{
  "num_hidden_layers": 14,
  "hidden_size": 512,
  "num_attention_heads": 8,
  "num_key_value_heads": 8,
  "head_dim": 64,
  "intermediate_size": 1344,
  "vocab_size": 19811,
  "hidden_act": "swiglu",
  "norm": "rmsnorm",
  "norm_place": "pre",
  "norm_eps": 1e-05,
  "positions": "rope",
  "rope_theta": 10000.0,
  "rope_fraction": 1.0,
  "qk_norm": false,
  "attn_scale": 0.125,
  "bias": "none",
  "tie_word_embeddings": false,
  "parallel_block": false,
  "init": "uniform",
  "init_std_qkv": 0.0211,
  "init_std_o": 0.00399,
  "init_std_up": 0.0211,
  "init_std_down": 0.00246,
  "optimizer": "muon",
  "learning_rate": 0.00782,
  "beta1": 0.93,
  "weight_decay": 0.013,
  "lr_head": 0.00528,
  "max_grad_norm": 2.0,
  "warmup_steps": 200,
  "schedule": "wsd",
  "decay_fraction": 1.0,
  "decay_shape": "pow",
  "final_lr_fraction": 0.0,
  "batch_tokens": 131072,
  "max_seq_len": 512,
  "doc_mask": true,
  "train_tokens": 1021000000,
  "max_steps": 7790,
  "dataset": "wikipedia_en"
}
Each number is 128 + 32 x the weight over the matrix's rms, rounded and kept within 0 to 255. Layers, rows and columns count from 0. Numbers have three digits each.

# up: layer 2 MLP up, 1344x512, rms 0.0625, rows 1309-1343, columns 192-255
# down: layer 2 MLP down (transposed), 1344x512, rms 0.0361, rows 1309-1343, columns 192-255
# gate: layer 2 MLP gate, 1344x512, rms 0.0619, rows 1310-1343, columns 192-255
up1309:049148174101164121111123095114186119138097075183133142114126147118150058082131174124123109121097160151140142154112091123114091145125126103136138159182096126148151169136122146117162119108056097
down1309:171139112078167123150150107165112144172099159121160112113148148187126135155107135104171111175163101155139145123126159108106176121151135188190142092125182170118194148102176169150190111117152173
gate1310:159153081103125144103140125149114152165138103175072082181147175141169180175179085096118090128139097175069165093152110123144161169134069164210078103136108095166121089115105104122154201151132142
up1310:166136102209156133130206156093146114095072175174159164146085143127086141062146210091105099111182162140176141092114083140128093133124177142176167125164120125161191123155156184072097195153150181
down1310:164093154139124100121078129188116156126158119138138118090136092103138104144127105144092109162079119086127153167124175116095120113159053161086085156158170062127120077096099063131135101146151112
gate1311:101097150164093108128070160122071183190170059057152110109076150092143091120112153194133125149126148134090170122138080070165108159186085154175153113193105160113070129078092156152118109138110158
up1311:112153173114109176147204086179113059109103107120090209126163115140166124127122142124104160131093161093164134155114098185083176126097158053144139141110127122135165148121111123091146102124201138
down1311:168154100081179149142131064165156113108072119116052109163214111150148141171083142104143174171099151096137079168150133174103120179069205110117135168130133123141178168134152140087143104115158094
gate1312:158096136138065130132098155105130103109124147076169125156136136141038164139114129162193147082114115065112136142123124117167117152102188084127045122149097159155170098132124101152130119051150102
up1312:170098165113100114116132089137183151137120131081168070147129223207093143119084117125190156148078093112088076128133131152133094125132186158126049164149061112157101116169124113076097095125069041
down1312:147174139116084096115087099107176133162127152102131111088160112178130135132175134114160057076108155180106141080123078152155109141122128129149071128112174136179100054127110104115075157136131108
gate1313:096082119163176106124130165078157084175143079161114137148183130140103131200126177072100088064060139161144105126137126131166141176122146103168103118098134125147190115073121198202146115120115104
up1313:133122145114141120115161133120102123209146068166122128126128112123110142120094181115137118060102111137098123128130177160136133106100152122182158149135133107176163097081130175141181083086137109
down1313:165145111122193119063120131094125063187150083102121151162080131087114136118079160120128145101160109118145116155138137153060194057120164152162155145112137082185185132152121147096100150132139153
gate1314:074145192162146136184145045165102143111164138071101111141086130127143163142036164132149106110050171115084118111142108153019132158149181133116121138196146137057083097121162190114047097131122133
up1314:073188173107094069153075113160102081119129197039129105068152111161126151190103128164093161076150220093115142122129185125146126130107118163145191158137105095057104169117174127143112112131111094
down1314:125118140106146139180119153167102113147082153156149082122077101153139129175116182095138086100128169186117086180177128147126169127132131137152154136192203109061092118118123089137125118134034111
gate1315:116135127126140103133090091145105117148153082127093061124107077102159194115118130097126090132128102133105137152165141134177163092139096096129186167115150162132108092092143097104143095120075143
up1315:151164156146124141144199135149079124097104124125150133061136105144134163120152109151108133139147112146114144112112150181158092119171087140183090119166125085080124138165130141128146126068135123
down1315:168179096113101153136160152087150143117106146153124202115178161166129110139139091143129104159096116102139139119101124167082109174103130128130090105165102090150142137177153190137134141134133144
gate1316:170168135078183150174126133174159128158144086146170226202175113174086163138108119050080138138055100125148112103116145156114096122148063116050076104178119122113182154102122064124101145130169169
up1316:141111130120079123122240153128122134075153176106163068167074150163139074214119127109132128119135094138146109120114131100131137029136137030144120139061151112123156226093070124121144134087151084
down1316:093111116183089056166176127086133138112139157086126151127075146191122133227147119084142057080175122083155046087121135130076073095080102104158133084058156127109057184088052099152133158120142163
gate1317:110171089106104081115108147059074166166196147161130141146129109125079124115148162141123111076133126171123110123152193174068072165084068090123109138117132116100097132105078159100124079084129154
up1317:097146184132080068196111156170109146108187121149144105170137132145133108127089126162105099094091125140070116112137169185097103137119138154136135147078105119126084160150097151148120130028121112
down1317:174064163116128080186142122194181114081205115161197159169117107150122120117103153129168194136128061101089144140182123185133108165110150141117090173150135135119124185208113153142130178167121147
gate1318:086134087138168143122166128132154131114169086123112128140165139109142098151160126129115106175130110141101151123100081087147120109140147111131136102070148136137131133113130094118114120121188125
up1318:154058145145108109111155166169121167125169176158093165119108169130128083127136127164132145146119114119152108106166121106138136151127110084092153097167121101172127148097153137116116160155161140
down1318:163065107143110103069098144088128147086159195099113135109122180088147152092144142148093139095147130120144081092119153147152122154164122127157120145124112129124128120136117128115153142157152139
gate1319:104152126139172144173126091170156111156103144132090103131149123138160118159088104150150157152121134111113160154091105179137171119125151127151091117160196132105149124120126158149120162180121143
up1319:108133169150098117078098170078157123153108100133198141105121176117126148103176113106110154122075176128115087129115160096126083136116095135140151151093134125126157146124135135159107140096076097
down1319:159093111125126136155132142124100142159138167145134127086149122117165187115165120108109134089139161147176111147133140143106133186125123091117129132164147145148128088120139140138111126128089131
gate1320:118134070162136074179094144083204130107188071090159087129113081101073173186133123080153075120134085149108156105146141149084168151074059100046183121164100066131115136123049137090120173090142162
up1320:128132089130151085151084135111211103175133146102162147133167112100111142125155165111102157083121121117077161114103141101157144098096073113100116097146074114130100095157059119078105108085157130
down1320:117130088160148124191118123146167096204090137124090098117120079096103112174153140106135154172115139136168173129064094180105102118077135080146116137159090137122164171197129159083108149021170116
gate1321:088138090108076117152133159113095129140168099102088140173140144197190255151151091148178111114130116121107149106160136121091116139110049160118091124143107200113054089134129125131147132185156138
up1321:097202067127161051162107120137087060160110160144108150189152070084155176126087131083104116157153093056121135109167084140076075093132121072124105123096114207068097096119115132093139142148171092
down1321:146137178097112196146103108175137127134152091145138091090122071164124079139153177105114148164185129114118129141079050095136118142141187096136048136105195161097154125138136117134077151116107127
gate1322:107144131124090086086138187130073148103107151150122094068142123129114146100135135165092115124143194122122187146152061187108150100070137126155141127201158101138160122151144090148132112114150135
up1322:146126088156144173153165089071128143127128143118099146120133050173129098166144156094157161118166117121133075134141171083118117117130154159080137108062135130164097161132121178101161143112088127
down1322:109108146108168211069153094107153153122122147093123156071145160060139150172124187058094159120133150134103128147119148168146169049168187110147098107145117135126079160127114114135135106132111142
gate1323:108197165141100146112155133176078119132124147112159131180152116074187142114098151147249157079142135110145135157143152127184104122164120125082089134098112109164178074143073150048118100109129160
up1323:126163127130115124089175129174102108186117141149149149155146106072131134132124152116185194152134158114109193169166141094148119147115136148157121098073037116156152123156162142083184101125118102
down1323:162104129143140125113161129096094115123082197110076155101187116090107062082096126163113132143158175162211137136191104079109084137182159159099097118142184120120173098143136066154171091119143115
gate1324:148153104130139114080187164169140125090083192126134137170115099152146136133107084091116113121142102133101128149071129112104120120108136121206128105127095121116069136149184117095155159134175119
up1324:119098075104088166110135103188100136079082201078134122084088146170182116158143112083137167142164155131165123124120126126109136100110180142146184152131115142090121154164149140128084148130160121
down1324:154132147139160104139132140115154121169112110140163147114137132113108127126118103155118117126096056133139147136136151117167127136082099114110154088102091121134079180149096064109166093096068192
gate1325:170151143111111185120132112123086091130080126149155140149083101166130121173155141165117168072146064142050083142132144187086137127170113189116151168089247127084124166112128169139097161098122156
up1325:110123097114163078123135127158176150099134120143103127080169169134113099111127162107202098157209184113140126123116139149155106120117137138189115134117049095176159094138158149105224142146111065
down1325:101180038171146198133133143125129140177144128098148118167170080176167113226226142200147136098151092105101132121126132126121065103201123138195099187039183155138113121111117159157216113147160072
gate1326:148087158116129127083098166154109114119098082161132055155171186105134163094135106118101119103087106124116142104095103151181160133060128104121146138050128111106153114128183118174128116093129170
up1326:143165103130102083101167115108075169172136185139170198102099098141143117133134143159152141175116155102140155186194201124123158118144106154183130117171141104177087110118033169144137168106108126
down1326:111155083159044119106117108122127124104147189151166169136087132099161091131121152146039183144101119149097141116122112110074065116159125121140103159145151103178108097107141172127120169112122112
gate1327:170170145056119164120135064103109146162106118190172093107134112084102122117120112106179101083136152074112085050156179126100154144141156212110180097118116169121045070177132062129135111195166148
up1327:065102044132118098140120123132174144087140104112117105152094088118168158083138097053151129116173102163128141171105149078116119135114104054126169137142158177122121131103122184132046104109115088
down1327:123107075136087073151151075122163135135144097154144141155074112128153139055148086117093162116107097127153164179082138071115095122134107119142072105107201134070137124112133189132098132107139135
gate1328:089175120082090074174051156102126148118136200100161156125101171087172166160110124170083160085227125113147185124092075107151081115150032144044123148084118167104128163051110109108067098174128119
up1328:159203154125090086121094137165138164112139141108159160111075117071125110149088105211117136132207103112138189124134088127146117097180083130060147113122121115052168167069085057115091085154102144
down1328:125158156136171117073136162150116123032082155078191213081052126173180136118081147102096136093152152140156189100188049139100083134118131133089129097139126152182251158146155071130110175148102128
gate1329:115177086142133207087125118134114148134153077120132151120141199137161102139090126096040097091100140166135050146135099108147086110116061177134179107150104149083145153085125094170111080123165135
up1329:085124069145101186095134150105103114093200139114130173146172127164143078114126077117047110145117135150142061114164092155138102113137144132146157166143116120140092066098093104135098060160116118
down1329:122086185130146170098064170160170112127156166155096148130080107121147097139160120103139101101126093137139081156129125086142081139125116166176144149120116102118091104070100086126109073150052172
gate1330:135138107159140152156146083129142102137173135120096182219133140134161126105140127121101147114137050110139112116090135118120191114218173150108134139119163125115121165093111135190170119184113106
up1330:128163092117125151101127159147098128136104108116133091063113095104116144136136141129140102119098168180137121153135161117113080131143098131167089105156088113153117134149150145098079169097145168
down1330:124081107151110139153167172138007128164116182138173209074128092146107145141142127144105150151078144153121114158129198116162124072089125160084115056134080115056149153090103192155103104071180149
gate1331:137101113152088152099124133125139191137116157083163147099121155125132133068076110151180176152195048150165166156115115100141114140163185100146108081180092122156144104158123104114087107155141117
up1331:108120095140177116057107177119097169107150088130156085136112128190121094102178163153048131097166130097143087159147161146078157131131140135103051133117121181079116160097152101173147164174120189
down1331:116122158122139127147127147119126120088155118150134161142170146111132166154112118084125085133071134138147120128090092082141127125136123112164120143101094092131131084122161135137138183096162104
gate1332:098096132110161120188114132085088085113078081090130095119106171139111180179112091115184129077146118175138072083090149170119119162073117130089124117075129175126119146109153142195202072110125138
up1332:154113101162059170153089162120137176130113139193092149121157113164202130105096133093160174140104084111077185144123127162069095147124106183130115109132102094123123115112148118147119174100072047
down1332:123148109138098171102070139104172153184116107118114091166184096178137092096063198086075141187157128085118211097152093155095088134153110109150081124140110096123115104129187151118122205103111000
gate1333:101136137090154135106061119120087129164106069094070203105114119143145161143163099156083153125101145129201069010157116090150108087154114122089148173121094145067089171159121116101097121178092111
up1333:146115117131111093207157141151101173128222152114152159131143072122099138164135116086064126067084180136121153126151087152076157064098161136163171158087047120101188146129196122143185156144188144
down1333:144111131123176112113174187144130086145138167147136098163128128134152095186172104104120128107157108120105128129112181115135105139103080185171120109161051147063155150107140119147148152143191152
gate1334:156112169183075158114175113134124145126142177144097118116131089136163134142110134130139130118133136108151076080086127149154083132223103143121094154140093142138129109191076156146140147125142120
up1334:138093108180111167086124114121175135199123169093115089147144088144137151118097128165098128156135129113112123122131114145135107098156144142168131177126147133104123092128082119137184179132099109
down1334:129098147139122163094139129148166092130115151062167112199141060126162163108089119118127109144149120120120090096083165084136108140153156179163126138073100073097118100150140136082129123137052069
gate1335:103187138112166119140132145084110089094137170134147086140194196113100104136128109101175120111145098118109149157072065095135151130142176199129064135113112135148109078185155125128141170112107194
up1335:060193142117138109162147127122107090095130146121135118110158185109134031105075158113191170157125107152103104151095100157149159123157222188092074133141123172142125084181166139153136158110120197
down1335:055118145125130120114149138081114145120086161140178102131189158183154157221190166114158164091142096127133138099161144136132179161158139118132085138151117153139102108136180044121137112162137135
gate1336:115132131121158158132107135121135122104131115144152114105077165127078126146122142142180185052129147168130187149094187126160097096096141147131139080171077150122167115176077187178114124109162093
up1336:154129148134109073129121099135123156163124136094143107126137112156157140154101117164079091202130147128151075101135092135054154143131130132126131180117159122112068134099143044138113123139131108
down1336:171156149147094146126144067104113129101120100125123134131133108163137151091150125150122160186109127157135116127148135126086067140121114141136121124100181114112110161085175099154108106100143147
gate1337:181176161064136116184167057132141086121139104134089133121103084115103145082166132082182120065144068140156132101088115109152119142080183121106128084104141167174136130176149111060110135074098163
up1337:109050106156100153101109143157130105161168162087139136161155131132123112159068170175060154114059154142087162123170171148093132100130132159194163130164126105075078153170119100168120094199185095
down1337:110148155164088076173120127141186184109141100126151141112082109097129055099093164128150229092147157138120114215159147109082112109130152116162113094137152186138163123128136120139135162153111159
gate1338:119142126152160159179183088122145118106141090138127124091177141102144122173162107138121115097133139147157155133146153144116143183151099111182124144099153124144090134143150142122183113181187126
up1338:113130070127110178120137091166192144149123141102147149100125190168124163116159140159144150126146111116143095135152120069113085169170127125168126113153169179094104105159152081152172143142190179
down1338:153127118091095127055140108125149126096141088157175144133136148132125167108132146157122147130099111131167136186142087157116153169110099097148143153155123129122117088132110122092145085086121150
gate1339:152181139157146155103128132104130109122116169127125151143162172103142096139143070078161158144135107116106148153142113137166116157106142105111132163128150095103134126094061145134140105163098134
up1339:105128101168150100077110159100126083133116115103117127146162152127143113093140074100170121118148147130122122179128079108216107152132130112132154148133141126166139117171105194122095122150132157
down1339:079124147162164135109119099099198143130137146101119127171144125108150125127134128113144058171092082098116201126123143110130111056099131132127116134133137108139149161083129075163124143095080198
gate1340:134149131154172114115105076176095139137107172093143181151126169163126104135121092145162154119102101130137148153118158101113094160132075129086088149157127117100149140080113117169118125124133116
up1340:130130100121122084159152132178126134076117132151081084097142174097164136152142169132138115201098102090142121132168170121111146155180161163079124152176155165148101206157082129086092134080110112
down1340:127150084092099155179153137157158111123110176131128094103166110096102168132131099155120123186087104107118123108136071121089156176179183130146131176125135120103075173128139129131153100097116131
gate1341:097123155102178102166136135164095108172097101084184142174165148105149095077148124142127193085100124187156132159166075082086171224120112113096066109107124159117157056158149156191080034115126072
up1341:124147067083174111116143113198132097091111120075161130076101172094126088104117166094171194185158082123213089154139086126148176138177163144139119087208125090136139138149132085130167162137127046
down1341:054111125100127107112104093119102171128124148090134089164068160127096137244088157127136165155129071111167151066130127130134179142189092147167179185173147130142129104122169149134142099090081119
gate1342:196127144116122089141108185125085087138111093073155121089142138113175098098127169131151176120108171182145111122155130144110116086132154091110123145135140117154116153081121150117172104167113165
up1342:173049130105121092146075152176142138151103142065139148101119137136144154139088112106145166172115151148078102116122171118113147099099055130110086149115127155162181185079167154104174075135160145
down1342:125100137140142161130058192161135120089121140119129101091111112130095149115130138126178121125068171087089092139112144110110155125107118131106141054140096144119093118116192144116128089165134128
gate1343:095118144147142128059132110102141109121142134148102116188107085145133113142132178100097109102138100119087136101073091133113139135139150103124116152093122122126095092156117125143127149119127065
up1343:139105164143088127058133070099122079125141133119140093103110106129169138171177136124146062112098143083110143126127082139117128128143115162167143174140131135094084096116148135133146136111113100
down1343:156109086119104169107159111174176136115163212100141101158117153112104140088082128143113021144112115165068156171148106131146195175131109113107156150080109152052114135144130094157131148159138089